From a checkpoint of a small transformer trained on Wikipedia.
Architecture: RMSNorm before each block, rotary positions, no biases in attention or MLP, untied embeddings.
Each number is 50 + 12 x the weight over its row's rms, rounded and kept within 0 to 99. Layers, rows and columns count from 0. The size before them is the row's rms in percent of the matrix's.

# o: layer 4 attention output (transposed), 448x448, rms 0.117, rows 67-97, columns 0-111
# v: layer 4 attention value, 448x448, rms 0.0804, rows 68-98, columns 0-111
o67 107:52 60 45 61 39 49 50 31 70 11 45 52 57 49 33 68 47 57 53 40 41 59 69 61 42 44 50 72 23 64 69 47 49 54 46 43 54 59 43 51 44 67 50 51 33 48 58 59 49 59 38 57 77 24 51 45 78 30 40 60 48 45 57 59 68 48 57 55 72 60 51 42 87 47 55 41 59 42 60 36 53 52 62 56 59 25 50 70 53 24 44 43 50 60 58 49 48 48 56 53 36 43 42 58 42 56 46 44 75 52 67 39
v68 100:39 51 21 50 35 46 51 56 59 60 63 37 42 56 36 63 61 33 46 74 36 56 46 40 63 54 37 27 47 26 53 42 39 49 73 49 33 47 62 55 50 63 58 59 60 37 38 60 41 57 58 66 63 44 64 49 55 53 35 41 68 42 41 48 35 49 39 32 57 41 27 39 69 76 30 53 64 64 55 32 49 46 32 54 69 45 50 66 54 59 45 60 56 49 27 41 61 47 54 63 36 49 54 51 43 44 50 59 57 35 53 48
o68 102:73 42 19 34 74 80 53 48 53 38 34 67 57 49 46 67 56 33 41 39 57 49 44 49 52 36 46 44 48 36 47 47 42 42 79 54 51 63 63 27 47 64 51 46 40 41 41 64 66 48 54 51 78 69 50 54 46 44 43 55 53 43 42 55 28 38 49 73 55 61 37 21 53 68 64 39 62 63 40 48 47 39 57 48 50 49 53 66 44 44 37 37 44 56 50 38 76 46 58 52 41 61 57 51 38 51 57 52 50 49 49 38
v69 105:43 70 78 57 42 40 50 54 46 58 38 50 48 57 63 43 38 54 44 74 29 63 53 32 50 55 53 60 54 43 34 65 46 36 51 42 23 64 62 33 53 53 46 53 53 50 39 43 60 50 45 47 67 57 54 63 60 58 71 41 31 54 49 33 56 27 51 26 52 47 46 41 47 29 50 35 45 55 52 55 54 49 63 52 48 43 40 32 65 53 54 50 34 48 71 26 61 36 42 60 49 44 34 64 60 53 48 34 41 36 40 67
o69 107:34 51 67 49 33 41 38 23 51 41 62 45 81 43 61 42 46 66 44 60 23 35 66 41 42 67 48 57 52 48 34 33 56 44 53 49 57 23 77 38 39 54 51 40 47 46 34 83 49 43 74 50 57 47 58 69 27 59 55 60 58 48 53 63 55 48 28 50 42 52 50 42 48 47 43 41 43 55 44 80 57 45 47 55 68 47 69 51 35 56 35 52 23 61 53 55 77 31 45 54 67 52 50 44 50 56 64 69 28 51 38 36
v70 106:65 48 68 51 63 52 78 59 51 57 59 41 42 52 73 53 46 61 51 47 41 63 45 47 61 38 60 48 52 48 35 43 65 72 52 50 27 50 41 24 53 59 51 50 38 47 52 38 42 33 54 58 47 50 61 49 59 47 55 50 45 48 51 60 52 49 48 52 56 56 28 56 40 32 31 46 57 33 33 39 69 71 37 61 61 71 54 44 55 60 45 28 48 29 48 27 56 61 67 71 51 51 65 58 64 44 46 67 45 35 66 41
o70 108:56 62 37 42 33 43 45 43 42 31 40 60 28 45 61 63 45 61 46 44 53 73 43 51 49 47 57 50 54 45 48 48 46 60 50 37 46 32 35 33 47 39 20 55 61 41 70 43 35 46 55 46 57 34 38 63 37 60 44 74 56 52 65 42 43 35 55 66 49 48 61 49 53 53 51 23 60 33 33 60 44 29 72 48 77 40 51 40 40 41 28 55 55 28 66 51 48 56 47 53 17 49 41 60 37 53 52 47 48 54 72 39
v71 107:54 47 58 39 72 64 67 61 58 49 52 58 60 57 60 24 34 46 52 48 65 50 39 64 49 35 50 53 54 33 48 34 60 58 43 46 26 62 56 50 45 46 54 68 61 54 47 53 55 43 46 38 42 69 61 53 54 44 58 58 62 38 50 57 56 39 33 47 51 40 42 44 45 41 43 32 66 36 54 58 42 56 57 54 37 39 26 41 57 42 39 65 56 43 59 20 45 41 68 57 50 59 51 54 25 45 50 62 60 44 62 40
o71 108:29 41 56 46 65 60 70 52 45 50 74 49 61 49 45 58 24 32 64 44 37 54 61 46 55 45 45 46 62 18 63 69 39 49 39 42 52 67 47 43 52 43 49 50 49 69 45 55 54 41 64 41 53 46 49 61 51 61 43 45 34 55 44 56 49 53 53 28 51 62 67 30 46 40 57 38 60 51 41 58 50 21 57 42 54 69 24 26 31 50 44 29 51 43 41 26 59 53 49 59 47 35 43 48 42 66 45 41 54 52 62 44
v72 099:40 67 52 73 44 44 39 57 44 55 65 67 67 48 48 49 32 45 41 58 67 41 20 51 65 46 43 54 44 59 47 44 57 56 37 25 57 43 49 39 21 35 72 32 52 44 52 32 76 71 56 47 58 51 50 61 59 60 61 67 57 26 55 52 64 61 63 61 59 42 34 49 56 43 49 54 36 50 53 76 36 56 35 63 38 52 25 36 76 60 53 59 53 55 80 49 43 46 56 58 26 73 43 40 37 56 44 56 44 56 68 52
o72 103:57 33 43 42 37 64 36 41 46 31 40 27 61 64 50 63 55 39 44 66 54 46 63 72 74 47 58 56 46 60 37 37 19 44 53 39 54 37 36 57 12 53 54 58 33 42 48 60 56 45 50 45 38 61 65 26 34 53 34 56 54 50 41 24 53 61 51 50 42 50 48 46 55 72 61 49 49 58 43 62 21 59 14 31 51 30 65 43 70 38 49 42 50 66 48 46 40 47 44 43 43 54 46 67 59 55 48 41 52 49 32 49
v73 103:73 51 43 53 36 63 74 48 46 44 65 35 46 57 54 49 30 43 45 40 44 26 35 44 34 64 58 43 62 37 42 38 76 76 38 42 60 52 63 35 67 57 57 50 58 53 57 40 70 56 44 21 54 48 38 54 39 38 37 59 51 53 48 28 58 69 33 48 56 53 44 71 51 45 59 60 41 53 21 50 53 65 47 36 17 33 42 44 33 44 44 41 47 50 53 53 72 38 51 70 40 52 49 64 66 48 54 35 57 62 43 79
o73 108:31 52 55 52 48 38 78 40 53 62 46 40 42 43 57 62 68 43 60 38 74 53 23 47 60 36 40 63 61 55 54 41 57 39 47 41 40 36 53 50 43 50 34 44 54 39 60 44 65 54 45 56 46 35 63 38 46 73 35 53 62 54 52 57 42 35 65 48 52 48 52 71 59 34 43 59 38 73 34 37 62 46 66 61 37 61 40 58 56 46 46 24 67 42 43 56 41 35 46 53 50 66 58 47 52 47 35 48 37 57 43 55
v74 099:64 33 67 50 52 69 61 43 42 62 45 51 41 54 39 68 54 52 49 58 46 50 69 19 73 40 46 54 67 66 58 65 52 47 54 44 54 67 64 42 49 51 69 42 24 43 57 48 69 57 39 38 56 32 51 77 74 54 45 36 48 23 48 48 48 45 56 47 54 54 54 55 27 45 52 50 52 68 33 59 21 70 56 52 36 56 30 46 40 44 50 40 61 43 30 59 44 64 39 72 55 41 17 56 52 55 46 48 37 50 22 52
o74 107:47 49 80 34 54 84 56 77 28 52 28 48 25 55 56 45 33 76 53 41 62 44 42 51 49 58 56 55 81 59 60 38 56 50 43 65 65 26 47 67 61 32 31 52 38 56 59 72 41 61 33 63 42 28 41 60 62 50 36 44 48 50 47 62 44 21 41 49 55 44 56 44 43 67 58 45 34 57 38 58 50 65 55 49 59 37 48 46 47 60 53 47 72 65 39 50 59 68 41 67 71 24 56 43 61 54 81 52 53 53 67 56
v75 104:61 40 36 54 52 45 67 43 65 59 66 48 51 58 54 50 57 20 38 30 62 40 64 31 36 44 40 58 75 50 36 33 35 64 53 49 49 41 66 67 45 52 65 55 37 54 35 35 44 59 55 51 57 42 35 70 36 49 57 50 46 68 43 63 50 42 63 60 57 47 60 52 47 39 41 69 71 54 52 70 49 77 47 57 44 36 51 45 24 31 49 29 52 71 43 62 64 68 38 59 47 40 48 41 56 47 39 57 69 19 79 51
o75 100:39 62 47 36 51 50 41 37 36 53 46 51 58 46 48 48 58 43 54 70 47 63 54 56 42 46 51 47 55 46 49 47 33 46 59 66 53 51 61 51 49 59 55 39 49 45 62 50 46 48 58 76 59 45 53 49 22 69 61 38 40 36 40 58 41 13 28 39 51 61 36 57 53 55 46 54 63 48 70 75 55 55 58 66 51 38 48 51 55 33 40 49 56 61 48 58 38 55 51 42 23 55 41 50 60 50 39 43 52 31 59 55
v76 102:21 61 68 54 60 48 41 36 53 35 51 49 51 50 47 41 38 55 52 58 61 52 29 59 41 50 37 55 59 44 72 18 43 49 66 28 15 69 62 39 50 60 49 62 43 46 45 54 37 45 32 44 51 39 46 60 59 46 64 48 53 39 55 55 33 49 57 46 53 49 39 52 50 49 42 56 49 53 26 59 47 65 41 42 58 77 52 46 33 46 45 45 41 50 56 49 56 21 37 64 51 41 49 43 50 65 17 44 44 25 44 40
o76 107:54 37 44 64 51 58 60 64 59 60 52 46 59 43 63 61 43 64 28 55 66 51 73 31 68 49 35 46 59 33 71 32 48 46 45 43 57 62 50 28 41 51 57 51 48 46 58 50 55 32 59 52 47 51 54 77 25 66 39 66 43 52 43 51 58 47 59 56 51 44 52 41 54 55 66 44 52 53 43 63 73 46 58 28 42 40 65 54 55 56 74 57 46 45 56 62 49 49 65 62 65 47 53 51 48 17 58 25 48 63 46 37
v77 100:46 48 68 53 58 54 49 50 56 58 57 56 51 43 69 50 64 63 51 42 53 75 40 26 40 54 27 51 54 43 42 54 58 73 38 49 56 30 65 52 62 62 55 53 49 60 52 54 70 36 68 38 48 41 54 31 64 65 28 67 56 53 59 39 64 61 35 51 73 33 57 61 46 61 41 55 52 35 34 68 37 44 55 55 50 50 36 62 44 41 65 54 51 59 46 28 50 62 52 49 57 32 43 54 52 64 45 59 69 61 48 45
o77 103:21 38 55 55 28 66 79 56 71 61 38 26 34 26 54 52 78 39 46 42 53 67 61 44 47 47 60 54 42 51 36 65 31 38 55 62 54 36 66 28 37 48 40 64 38 67 36 42 43 42 75 28 58 41 44 33 35 72 43 49 25 25 69 22 66 37 52 41 35 44 60 41 39 59 62 43 39 65 55 48 56 47 63 56 74 41 52 59 31 40 47 30 47 39 56 63 55 22 34 70 37 61 53 54 38 45 37 37 61 51 69 35
v78 110:69 47 47 50 55 35 35 52 55 52 49 52 66 46 39 44 40 33 35 68 49 57 62 61 37 52 59 49 56 73 36 50 33 45 39 65 45 61 63 51 55 32 58 45 51 64 47 34 58 41 58 52 43 56 44 50 58 61 42 37 72 45 56 60 42 34 50 43 64 64 59 56 56 32 45 54 54 85 47 60 67 55 47 26 30 59 55 46 47 57 59 46 21 61 60 35 83 61 28 51 37 35 66 48 60 51 56 40 33 35 58 43
o78 109:41 40 42 52 46 47 40 81 57 56 39 32 48 57 47 54 33 49 65 48 34 46 50 47 49 47 41 72 37 37 37 43 31 62 50 39 51 47 42 47 84 66 61 76 43 77 66 84 48 56 42 49 44 50 50 65 55 56 66 44 63 45 58 42 53 57 38 28 65 45 47 62 64 39 35 41 34 55 67 49 44 47 53 17 46 49 41 73 36 45 45 47 60 62 43 70 32 54 36 43 35 39 57 41 31 64 49 50 29 31 43 34
v79 105:51 63 60 42 58 76 54 43 41 51 28 76 53 25 62 50 67 52 68 41 65 66 50 48 33 37 31 50 59 36 41 69 61 42 48 50 46 66 44 51 36 44 41 30 56 60 43 44 51 53 45 57 36 42 55 64 39 41 50 55 45 43 48 62 46 43 76 56 51 20 53 57 53 56 45 46 44 54 33 37 69 33 42 41 51 41 50 26 48 45 57 52 50 51 51 67 87 51 55 43 73 56 44 64 67 66 60 32 55 54 49 38
o79 108:45 49 49 57 43 45 48 52 38 37 48 52 40 40 58 26 50 64 45 54 36 44 43 39 45 31 37 49 68 52 58 39 48 43 44 63 48 41 48 57 55 59 58 53 39 40 45 39 42 38 45 36 62 51 36 45 55 54 50 66 54 45 66 61 49 35 25 45 42 63 80 54 66 78 43 45 51 48 45 69 59 40 44 56 22 67 45 54 45 47 42 50 45 41 44 62 42 46 54 50 65 40 43 60 29 39 45 56 55 40 40 49
v80 102:47 51 54 62 69 34 53 47 50 38 71 48 35 35 38 35 25 38 36 32 59 50 55 49 44 55 48 56 50 53 41 40 40 41 48 45 33 45 38 64 46 54 40 39 61 46 63 27 47 39 64 62 56 64 52 67 45 66 46 46 58 54 73 45 57 58 60 27 42 58 51 55 50 52 63 39 60 39 40 54 49 40 64 69 42 55 40 46 58 52 49 61 47 47 63 60 58 37 79 48 37 45 60 65 48 35 55 38 22 41 56 50
o80 102:36 76 54 41 44 44 71 60 60 52 85 52 52 55 40 75 28 51 43 33 66 54 31 50 44 51 40 46 20 57 55 67 69 55 51 44 76 41 59 58 49 42 45 51 41 36 51 38 53 49 52 47 48 58 46 44 54 74 49 46 58 39 50 46 48 68 51 47 49 29 56 47 51 27 51 17 43 42 70 54 41 56 31 57 69 45 50 54 47 39 45 44 12 44 42 42 45 25 53 32 67 34 60 55 36 53 39 64 34 31 44 52
v81 102:41 57 60 55 59 54 20 62 57 55 72 57 44 82 24 32 57 58 36 44 68 45 39 52 45 32 61 55 49 39 49 44 61 82 48 43 51 56 58 46 54 47 43 61 75 61 52 44 62 48 56 59 42 55 54 55 42 43 56 32 37 54 53 34 54 36 22 39 41 55 66 48 46 65 55 47 35 47 48 45 43 68 48 49 48 51 67 45 37 31 65 44 59 34 34 57 74 41 59 56 37 66 48 58 40 51 52 42 53 56 41 68
o81 105:60 76 53 63 56 58 48 50 43 68 52 60 47 71 42 47 56 61 35 40 46 67 44 54 28 27 44 39 53 55 50 56 60 58 62 52 23 54 42 63 35 41 54 46 42 39 59 38 48 61 59 34 64 55 61 37 99 50 40 56 61 49 32 46 49 57 33 47 38 43 42 63 44 48 47 61 45 32 32 45 56 50 66 63 66 58 49 61 65 77 55 42 50 44 40 49 44 52 37 57 64 49 43 56 45 60 48 40 46 66 57 50
v82 110:37 51 62 40 25 44 57 48 70 55 50 45 52 43 62 58 56 64 53 40 56 39 50 43 54 41 54 44 49 42 25 48 62 73 67 56 58 47 74 50 50 51 34 43 53 40 53 34 40 30 77 60 42 33 40 42 37 43 60 50 51 70 52 54 43 23 47 51 64 73 38 61 34 60 47 64 41 63 53 38 48 55 55 67 76 56 54 65 51 26 38 49 46 43 41 69 26 50 55 63 63 45 50 31 57 69 62 50 40 39 53 36
o82 111:39 11 40 56 38 51 55 53 40 41 51 77 51 43 70 38 62 59 58 29 63 51 44 59 56 63 51 40 71 47 74 59 46 65 41 41 64 53 57 52 35 52 54 38 43 46 64 29 44 34 22 57 70 51 62 41 46 54 55 46 49 56 49 42 82 45 65 49 28 58 54 54 36 42 32 50 49 39 58 51 45 39 66 33 49 58 49 28 59 67 49 44 28 64 47 54 35 56 35 43 29 51 63 66 43 51 49 38 35 59 51 45
v83 098:66 48 52 58 49 62 44 64 44 57 29 27 57 31 52 67 48 57 35 51 57 58 35 64 30 74 57 66 34 58 43 56 47 54 37 66 57 57 29 42 62 62 44 50 42 60 52 47 83 67 38 56 65 40 39 53 29 72 67 71 72 54 47 25 51 46 44 62 67 32 36 60 62 61 46 49 47 48 44 26 44 38 56 60 76 73 58 56 42 46 35 68 57 62 46 26 49 46 60 53 54 18 44 41 78 60 48 58 49 55 70 39
o83 100:55 58 37 53 27 56 63 59 49 61 61 45 70 57 52 64 33 45 71 49 37 38 67 42 59 61 71 67 52 59 54 46 43 43 66 17 51 37 48 36 45 34 29 40 41 65 38 48 50 46 50 40 65 47 59 57 48 49 66 38 46 77 64 39 35 40 41 25 76 38 50 42 33 54 41 52 68 65 53 41 62 52 52 48 62 63 39 53 71 57 33 42 42 63 64 66 45 38 68 46 55 48 60 38 69 58 59 55 39 53 42 35
v84 103:66 58 45 41 41 51 58 47 44 58 45 53 47 58 60 48 64 51 52 39 45 35 46 48 55 71 49 41 39 46 25 38 49 75 39 49 32 56 67 45 33 42 58 69 45 58 39 45 77 56 30 55 62 58 68 67 50 56 78 62 44 57 44 43 54 57 47 79 49 57 50 60 58 69 39 64 24 54 55 42 46 44 61 50 54 49 59 40 58 60 49 67 49 48 48 42 34 39 32 82 55 35 61 59 22 28 63 64 46 66 53 54
o84 105:60 62 63 46 57 43 64 55 67 40 48 71 40 28 43 57 55 51 46 53 44 48 71 67 61 39 57 61 60 44 50 20 65 45 53 44 31 47 54 49 31 57 47 34 55 50 38 53 32 58 41 60 50 34 43 71 39 55 45 68 49 45 48 53 65 44 63 48 32 34 50 58 59 71 53 53 45 22 50 49 38 54 54 47 65 61 48 49 47 58 37 38 45 43 53 41 44 50 53 33 83 42 47 47 52 56 51 73 29 43 46 87
v85 104:41 41 59 64 64 53 50 57 46 46 52 72 52 54 55 41 50 43 49 43 47 65 63 48 67 88 34 34 69 42 43 45 34 49 35 56 42 61 36 48 41 70 57 51 47 51 60 44 56 48 62 47 42 43 39 53 30 58 65 46 30 61 43 37 48 25 57 45 47 43 59 39 26 45 41 59 49 73 67 57 56 41 56 48 65 55 37 45 44 66 53 38 38 43 64 48 57 61 48 69 46 55 50 36 34 65 40 42 45 47 63 36
o85 102:54 48 42 49 54 39 74 40 44 76 45 54 39 55 45 41 54 59 66 47 34 53 90 51 55 50 59 74 48 40 42 69 48 62 48 69 47 30 51 31 49 65 55 49 61 70 27 75 46 44 43 48 47 40 52 54 58 28 48 54 67 71 54 54 56 56 66 60 32 50 66 58 47 39 50 51 46 58 45 48 57 54 61 51 74 48 52 47 53 36 43 50 33 64 51 66 55 60 49 52 66 57 73 30 58 60 60 49 60 35 75 59
v86 101:27 55 38 58 42 52 66 35 58 55 52 32 35 64 48 61 64 74 67 53 53 62 38 56 51 43 54 48 36 41 35 46 65 57 46 43 26 56 52 40 59 60 48 49 47 53 46 51 55 24 50 58 67 48 50 36 76 66 42 51 43 50 47 33 19 47 36 43 36 35 31 55 46 48 28 39 72 37 57 46 50 57 38 56 64 48 57 37 62 50 40 54 52 49 42 35 36 46 55 34 52 40 43 44 66 50 38 57 63 62 61 50
o86 103:30 28 46 20 44 64 60 63 50 28 54 45 45 43 79 45 38 47 46 52 72 59 63 27 66 44 56 56 50 54 40 34 61 48 21 39 56 50 37 42 53 53 43 43 55 36 44 38 53 57 55 29 44 42 49 56 57 40 30 50 65 50 31 53 48 49 35 49 42 41 48 33 63 85 33 59 62 47 54 65 36 60 38 58 56 40 56 48 33 43 27 43 60 17 56 44 46 35 31 54 43 41 58 31 51 60 55 44 44 52 59 36
v87 107:44 51 39 39 56 63 66 57 33 21 59 56 37 39 27 57 41 55 39 46 48 50 31 47 63 43 40 41 49 68 65 49 47 54 46 44 51 37 61 44 40 42 46 37 63 39 48 54 64 40 59 40 54 41 60 39 35 43 52 34 44 69 62 55 22 36 56 61 36 59 64 39 74 40 62 32 36 45 39 51 55 63 61 67 65 33 62 42 59 56 42 47 70 47 36 58 38 64 51 38 34 49 65 64 45 58 38 56 40 32 78 36
o87 106:62 48 61 57 62 54 30 58 33 44 62 46 44 47 68 57 63 61 47 60 70 50 37 64 50 36 66 73 72 69 44 29 42 64 44 46 46 57 49 34 44 52 59 47 77 35 47 53 35 44 62 46 54 42 62 56 82 57 52 38 48 55 43 51 42 50 40 53 46 66 58 47 52 51 53 24 64 48 42 30 57 44 58 70 43 42 50 53 34 50 37 38 59 60 48 45 45 83 48 53 37 60 36 67 51 49 38 49 47 50 50 50
v88 110:59 81 53 55 63 37 76 64 48 42 54 51 47 36 48 52 35 51 53 36 48 51 20 40 50 56 29 61 49 65 36 64 33 29 66 28 45 62 38 54 48 41 46 44 44 51 55 60 43 53 62 65 59 62 45 44 52 61 46 53 66 52 62 42 54 45 50 49 60 45 53 57 63 38 45 50 35 65 38 62 54 42 48 73 69 56 38 56 41 38 58 44 57 45 71 55 63 74 32 43 43 52 37 52 60 62 45 45 41 42 68 46
o88 111:57 62 60 58 59 71 59 46 28 43 22 43 56 68 64 47 67 58 71 35 58 52 68 50 51 41 48 84 50 59 46 37 61 57 42 42 47 35 30 76 45 65 34 39 51 46 38 29 48 56 42 75 43 45 48 59 26 55 55 46 61 59 54 36 48 51 47 46 64 52 25 18 56 41 52 57 47 68 55 42 71 54 56 66 55 29 59 57 62 43 51 49 51 60 43 53 15 58 60 45 53 51 49 66 69 41 47 40 36 36 42 41
v89 098:37 38 51 38 53 53 45 57 77 63 51 55 21 60 44 46 48 50 41 46 69 63 28 46 49 43 65 35 79 54 60 43 43 49 55 52 46 60 61 58 60 58 61 74 47 58 52 58 26 61 51 55 59 89 52 69 41 49 71 46 37 65 31 43 54 64 44 58 41 60 58 73 50 48 41 40 28 59 52 34 54 36 56 57 53 41 42 46 49 54 50 44 57 54 53 41 51 57 68 62 55 59 27 50 42 52 47 43 57 57 51 52
o89 099:47 55 49 29 62 47 68 59 53 64 69 63 35 44 73 46 48 64 43 30 50 29 40 46 21 53 45 32 70 58 55 53 56 60 56 37 42 64 47 19 59 59 37 53 63 56 47 63 45 46 54 57 53 42 49 62 44 59 38 45 53 47 36 54 48 49 52 54 44 71 48 53 62 23 47 47 57 37 44 53 39 51 70 41 54 43 46 65 44 61 23 50 92 45 24 50 40 52 64 86 37 50 44 61 49 57 33 52 42 43 28 62
v90 097:61 54 29 68 51 53 52 53 35 43 45 57 34 48 33 66 39 47 50 70 54 43 43 47 62 52 55 63 52 50 49 59 51 80 36 48 81 63 57 65 42 52 32 13 37 46 56 48 36 73 39 47 49 49 23 41 55 63 84 47 50 64 51 33 55 47 26 38 41 61 60 48 60 44 44 62 64 41 40 37 47 75 49 65 43 54 35 62 61 48 73 52 56 57 51 58 81 70 44 62 33 50 60 42 62 44 32 70 52 55 33 33
o90 100:40 38 37 58 39 53 55 61 50 47 36 39 49 40 53 45 69 65 44 48 61 48 51 94 56 32 56 54 63 44 70 63 37 48 45 31 48 65 47 49 75 41 46 56 63 48 34 48 52 68 35 37 44 62 53 40 38 53 74 59 54 51 19 46 49 40 62 41 54 59 56 61 30 61 53 45 46 63 42 66 42 44 22 55 44 45 55 45 64 56 62 49 48 62 73 59 53 41 46 61 47 29 52 52 65 31 46 55 61 52 56 49
v91 101:70 75 62 52 46 60 63 46 67 61 64 32 26 63 37 43 41 49 45 63 54 44 60 61 38 62 57 32 41 53 57 73 39 43 60 66 74 32 49 69 43 56 57 54 49 80 42 41 52 55 47 44 51 42 55 56 37 45 30 39 53 52 51 44 57 50 41 61 58 45 62 46 61 40 68 17 58 52 42 59 49 42 37 54 38 61 75 39 46 61 53 32 44 56 71 50 41 55 63 34 50 53 42 67 57 37 42 43 48 44 39 54
o91 105:59 68 63 61 67 54 72 67 68 67 60 47 63 48 33 49 74 51 49 55 62 52 50 23 27 56 46 53 46 73 53 54 37 56 56 57 61 32 60 66 67 39 55 55 47 43 54 49 49 39 59 57 59 52 73 23 55 68 37 37 49 30 35 38 34 37 49 50 42 45 53 50 58 42 31 59 51 28 38 53 36 33 46 53 72 63 47 38 58 56 49 51 48 69 61 58 57 74 80 44 44 75 37 42 37 37 54 46 58 59 42 45
v92 101:50 47 34 64 36 69 28 57 67 55 40 51 40 38 47 61 34 57 38 38 57 37 22 47 42 41 47 65 42 62 57 68 35 42 51 47 40 58 53 33 42 60 49 40 38 58 57 74 54 53 32 86 43 45 58 48 65 49 50 55 60 60 44 52 40 54 55 63 72 65 47 33 69 59 55 31 29 21 47 39 47 60 43 69 13 62 42 38 40 68 48 57 32 48 56 44 54 62 49 59 22 47 52 47 48 44 34 63 54 30 42 37
o92 101:62 36 52 73 40 46 27 51 47 55 62 46 45 57 62 75 48 28 58 65 37 59 58 51 56 36 34 69 60 64 48 53 47 68 45 56 61 48 44 54 54 60 74 63 53 55 59 59 61 36 48 57 41 61 56 47 23 45 50 42 33 41 30 66 66 44 67 51 74 49 49 22 59 47 37 39 32 69 51 59 60 60 34 45 36 46 44 51 66 49 61 52 74 43 50 59 38 48 26 54 50 24 59 42 44 51 75 56 39 59 61 58
v93 107:56 75 59 51 59 45 50 68 56 23 65 25 39 46 53 73 38 37 28 47 44 43 47 53 43 53 28 50 48 64 55 27 27 59 17 40 28 77 41 25 35 54 60 43 42 53 52 41 43 41 51 23 33 55 43 73 44 72 63 50 62 53 61 33 86 50 49 46 35 36 41 53 49 66 28 46 67 41 32 47 50 39 54 56 57 54 52 27 56 43 51 66 37 43 49 60 53 46 70 47 26 40 35 44 49 49 47 48 56 29 47 42
o93 103:62 57 42 25 46 56 41 62 35 37 84 66 53 42 49 61 54 59 19 61 33 55 33 73 50 11 47 60 56 38 56 40 75 47 60 59 55 33 48 56 47 48 63 49 72 40 38 56 26 49 64 39 45 66 51 53 27 57 41 57 75 66 59 39 44 54 41 57 46 53 44 35 29 46 43 43 43 53 47 60 65 40 59 51 36 30 49 51 33 41 52 60 56 56 67 47 50 59 55 47 59 46 51 62 49 34 35 76 69 50 56 51
v94 101:47 51 55 51 66 55 51 39 43 64 60 65 35 53 54 36 67 36 55 42 41 45 23 57 50 55 65 53 56 69 79 48 64 60 52 41 40 34 59 63 47 37 49 47 36 55 32 37 37 64 42 33 60 36 51 54 42 46 75 48 40 54 54 79 47 53 42 53 47 48 42 44 52 62 46 15 71 52 42 45 22 51 47 62 56 42 38 50 37 55 55 65 52 54 54 35 41 37 59 57 40 47 34 54 42 37 61 62 75 38 63 63
o94 102:41 32 32 26 54 47 39 41 62 64 60 61 50 41 52 58 54 48 56 33 61 37 60 43 56 45 49 49 43 70 55 66 55 39 78 34 65 43 46 40 49 47 36 37 58 58 59 67 50 64 57 91 73 58 72 58 68 50 49 48 65 51 44 51 44 54 40 21 73 73 51 65 66 45 55 59 53 54 61 57 70 58 59 35 62 54 49 50 37 52 55 62 58 35 42 61 56 50 48 41 47 58 68 51 41 57 50 65 46 52 50 49
v95 099:37 62 46 50 55 35 46 33 48 43 35 57 35 58 50 46 62 58 30 32 54 44 38 63 58 44 42 39 34 54 50 39 62 56 54 56 50 67 60 80 44 35 64 73 44 63 48 34 39 52 49 79 24 48 67 37 62 50 50 45 39 66 59 51 33 69 69 55 55 52 52 56 53 55 30 51 59 56 20 56 57 52 65 56 31 48 56 44 42 62 56 41 74 42 56 50 65 64 34 47 47 33 54 38 48 41 33 60 50 47 74 42
o95 101:54 51 44 55 59 56 45 77 52 37 49 62 54 33 74 47 51 39 55 45 66 41 44 62 56 53 47 55 62 72 38 37 63 76 41 43 31 62 65 43 69 50 83 47 55 64 50 61 60 63 50 48 71 56 57 25 64 44 41 55 49 44 49 72 38 48 59 57 61 39 51 45 48 57 39 51 61 35 51 52 28 57 65 66 47 51 64 49 61 68 38 56 35 48 61 63 59 42 46 60 45 59 59 31 52 35 37 27 35 40 68 47
v96 099:59 45 62 52 62 59 42 49 47 59 63 57 65 46 52 58 54 79 59 47 58 50 50 29 47 51 37 66 61 38 44 57 74 48 34 45 44 44 59 61 42 44 52 54 59 29 32 58 46 41 69 40 37 51 38 28 57 53 47 60 38 44 55 34 43 42 52 40 47 42 41 53 58 41 69 46 44 53 50 65 14 52 44 60 62 40 62 30 36 45 62 64 35 47 46 55 66 56 54 38 61 30 46 50 47 40 44 27 38 57 49 50
o96 104:52 43 32 40 56 78 54 35 43 52 48 36 35 32 41 57 37 75 50 64 47 52 63 50 22 44 48 48 43 50 51 59 59 47 34 37 49 58 58 70 16 35 44 53 68 53 51 61 35 50 68 55 46 49 53 43 51 36 42 61 57 44 53 63 32 51 50 46 41 63 45 43 56 39 69 46 48 68 56 63 74 47 44 67 47 48 58 62 52 40 65 49 53 62 52 64 74 29 53 50 59 35 51 34 61 65 58 39 55 54 40 40
v97 100:44 42 61 65 64 61 36 65 34 52 57 39 31 63 48 34 39 55 67 36 46 43 55 41 45 45 54 56 41 49 55 30 24 59 61 49 48 51 26 60 43 43 52 70 35 67 46 58 59 31 56 42 40 52 44 52 49 63 62 41 58 51 48 54 70 45 43 63 50 54 56 44 75 40 52 59 38 42 72 54 42 43 52 28 52 40 62 56 38 41 51 52 47 55 46 73 53 79 54 77 53 40 55 55 55 57 41 47 44 50 47 52
o97 104:54 52 57 49 43 49 31 34 34 58 46 48 50 46 51 42 59 47 42 55 51 62 48 41 33 61 34 61 40 47 40 55 64 55 57 47 33 46 31 28 66 35 56 72 72 52 36 46 29 54 53 40 28 58 60 76 47 41 58 50 39 26 55 51 49 72 36 44 40 59 53 33 58 38 61 58 65 47 34 46 46 34 70 41 57 35 53 45 34 37 21 52 42 66 46 34 57 53 75 42 48 43 57 54 54 45 54 45 67 33 64 54
v98 101:35 61 56 53 38 46 33 47 49 66 31 66 41 44 61 50 34 28 43 43 36 56 55 49 43 61 36 44 46 57 40 47 70 48 18 52 69 28 41 80 60 38 48 40 31 60 50 63 46 47 47 49 56 62 63 35 56 46 51 56 54 47 52 70 59 61 50 72 56 59 83 43 64 58 51 20 36 53 37 47 33 44 63 77 65 51 49 49 40 42 75 57 49 49 51 49 59 70 62 58 47 48 47 38 78 56 44 53 66 35 74 42